python train.py --n_layer=10 --d_model=256 --n_head=4 --n_kv_head=4 --head_dim=64 --d_mlp=1024 --vocab_size=4096 --activation="swiglu" --norm="rmsnorm" --norm_place="pre" --norm_eps=1e-06 --positions="rope" --rope_base=10000.0 --rope_fraction=1.0 --qk_norm=false --attn_scale=0.125 --bias="none" --tie_embeddings=false --parallel_block=false --init="normal" --init_std_qkv=0.0231 --init_std_o=0.0 --init_std_up=0.0231 --init_std_down=0.0 --optimizer="muon" --lr=0.00502 --lr_mult_qkv=0.5 --beta1=0.93 --lr_head=0.00618 --grad_clip=1.0 --warmup_steps=200 --schedule="wsd" --decay_fraction=0.608 --decay_shape="linear" --final_lr_fraction=0.0 --batch_tokens=32768 --seq_len=512 --doc_mask=true --train_tokens=412000000 --steps=12574 --dataset="wikipedia_en"
Each number is 128 + 24 x the weight over its row's rms, rounded and kept within 0 to 255. Layers, rows and columns count from 0. Numbers have three digits each. The size before them is the row's rms in percent of the matrix's.

# layer 4 MLP up, 1024x256, rms 0.125, rows 615-622, columns 0-127
094:145138118111105109117121141109153129103138109113153143109128099128118128117086142146109159107131087121139133095105078137121131155108161110146138169166153134135134149109133130138140160121176165113121120100111106167151125125140138177083136137109139157100108112141149135116133106106132119122161165160149138127131150127129109136122093126126165083134127145141109133124105198168106163160160
114:136149145143121115126145144122126115172153141096106121124153107092140109134130133132119092131109147140097102102151160142097179147120107127156140098118092116134147077122126178156188082143115124119143111088114148148095141088167152101172123144132145157104102162145159128106133109105117130096143150148197094136107102141146121103116125134129107159190103101141118109124126121087113132097127
108:112136097100128111115162150083147140164140128147126135116141135180117147114145144110126144115104136123180113135155126153064106136103088108155135144138105082136121115176112151122073148153101127125116124087089137115148096129172164079110095151123121110118111134120141145107150132069110167094131135144137118154156120172155142131115122107098155117149144118109141151128146120116086114176096
108:148136131125121124145162118148122138162128118153121136089168138133138153163083143159128128123097165154137172153136130110126070167115134097132090135106186166126092120126139170134096121124138098123128131124107104105139160121151143129108141118132122134110132135185131157113156111130132180099148156171134164119143146121126091089162139091095142129133116162149096133134095099129099061125107
101:133135174099091134120109124111159114169096130148109114107138134112116104126122133104145118136130138117133139125122089105101174120094116144142100147151151136086126172122148132101106157137156144164163109117109110158111077133093107147103166105120085173155105105134048169140166086087129109126140122105137126121140123137125159152135125134118113116152037136136119143129121167132153100109158
094:086120130166114162122146131105138133135122117093148111133131170121156139113130120124115132098161104098152111131142142156131110134141159089138127149150118147133156126081094161139122121100105129137100146160126106155094151134149129143139133142125122104094128098121145150158128057173167123114122150108127086121137131172125123136123120094102121130155123168179129094137155132124113125163154
108:124173089120127088113139148117133154113123140123183116147105145140169133092097130143146124147131133109130117124124122148167096168146121128130127146142151121135105108140088166135128162119148126115119121204096146141173126133132048117133151156109164114115097140122101106161126130128113132096132088141108153114151115135083106102138150112148168125109151089111126152149155154159150117119106
109:141133126143101132106099069161159114134207129131120122146121093109133110147120183135145147156158099156129101126128124123128126125159139102069196121147141124140132101096131124071150142094147113177119146128145120069099058079134096095131092140083107116159100123153145168126138113126107108167145146122126163104142106108153180140141106127149163129088113128127155117127165117148117128172134
# layer 4 MLP down (transposed), 1024x256, rms 0.0302, rows 615-621, columns 0-127
095:160112153159149145093154130126135136182138153145118123132111088127147139124111140169117098157157061113097138120139116124149172141132117103120155132151094128125151103126117152117102166140123120137193156142139136173153100114112192086099149133118085110166130145164150097117117139160127158166171096115110133154125082196142146130114088132176108162107165152160114143095158133135150127109121
105:118126140142091113130129128127153133104156172146108101125099131128094146159107130135143137108102154119138109163106122121126080152160104130142149103095137096100127104166107145158134141116080146135107137113153093128162159122115121113108103140105160087097134118130121069120159129136122109143102139115104144135160070124138131180141107121159165129152092100128086146179094130142140106137136
098:143147163145120137125120123137107110143146095125103097116110109082157154124153101196124149182101137150127159092131118096149171115148115153189124128096134139140143160155121136153165151187168131130149114178138138161165115091103148089150125141139113154100112145121162129145149123122090105135075133099181168137129142139111111134125115138144138137096119115147144102152129104153119160114119
108:154104124105146111113110132136138112112174102118190129141143133167142153135108118108148122120115119113130157153105116141136123158151147142092096187152118133149138143147135062139138150104147115096114148140119107108102130132144137143137112177131116160094099102106108138160138175072118077089116142140146105137153132132152084154134158137157146107095141134149130137147112112135086117126161
099:127090151087151132187134140108136107124135114147103110150093137125089140155117116163147128111130105147126130141146114105146174118131180132112107160147131128130110124127123129143095123115141127124099148134152132113097163140105135159111191113141072132159155100137059136117166108082112149101136199160120169119102115104151116153153106104138120089115102113163168136176124138182125157128125
095:143127148134159093128175173144115105163147212122159111100127129127109091182132128174143116139039135147111149132097129150127113124132121133159123098133139133134133155128182146146125097079151154147103142122121120116102091124144156156118163130104114154149145133114126153106177152117122151118120144140122127111117131128126145140154186128107145117105153115100134092132176135158107105130131
105:150127109147109115118121066130134125168153098138122093106118131155125118103097139137146163115155158130107149116117130084106085136143117098133129107141138113117127123147117142172148101110172139106082136124095145114154134190126136140134109102185150109131120148135141186092120108125108135117137120118112138085152138121157086116123101080124081117089107144103115149092195114128131076165110
# layer 4 MLP gate, 1024x256, rms 0.132, rows 616-622, columns 0-127
117:126132074115117109140132149111147122116097124146128142142123102139137131129101123104149155125137132165123105141153183129099118124145155113138100096147126081158106134094088137109113148133097131162149124161123130126170139197134147132134074138137149136129139121110105156123126119108114093147106138184137133132156106112096123147099132143100128110160072153141116152134122109055148183124160
100:103159113172167100149120131123101102160125129137129126108149117096115115165136110139112137157128184147102108156151149095127159163178129151151145122162134139092163128149135144148168155133150165126092088091143089135115110097110150112099142154131123116133104088126123116163139129117183115106147099155098142121142141139105140061164081130130119145095143171134144099110149101100112153123151
112:126092126165117155178147150170104136118121084091160126164114146144141117143107142153169153128090127170142161129131101131152119167121117111147065128128130111104172166111146136092153161126111137083074103135097101129094109151123077107130135141102168116106152110146131128121162151112104059146116112141159139143115145131116152132092144073137134122175133142141153087159168126119124100170154
097:138161138127144117138138094125088115111154118162112144120184131079159120149118128139124147119105161143168177109118106109132132131136141128151153139140131153154092138140179149112141145115139126118099108165118135109096148121091127163134101145110128132110156105147140107155078159163094112136103116134139120124109115133134139137159166122105119131149130095166186125126081109156146120141114
093:079130114184125141157096131103112117090112094109123155156125164184121089131150155083145132139143148144133142132161068152179133142099112136116122118146136134141160141121132179111124151143092085125190117159129151118153166128132137128130129145145154160133104128102161131135109108140110129120114143144112134167170119141161074130117077132158128101105104133156126123141107207122122149111132
104:187090114171118165173152140116144121106127118174094142109156130104102104129155152125056137069152079172113116122131145143112102109106083121128160146110083131148105168129139106163116139116145143154135152092182126125128123130088167128114162140139129138121109104153157117097095129133117167119161119087125123123120151125127135177091140128155092142142131108112093146114165142101147108110121
109:132181077118164137126093137111109154086120135111165101087135201121132099095086120162112136125121134128139118123177115133135162118151101153146122107113136123136140164145138134123139134113159116135125133124092147132135168133082142120102102105154113164088135132131133126094155138113105126118128099141120081144126132139172111125121151134153109136119156133099093194156139127098169118118122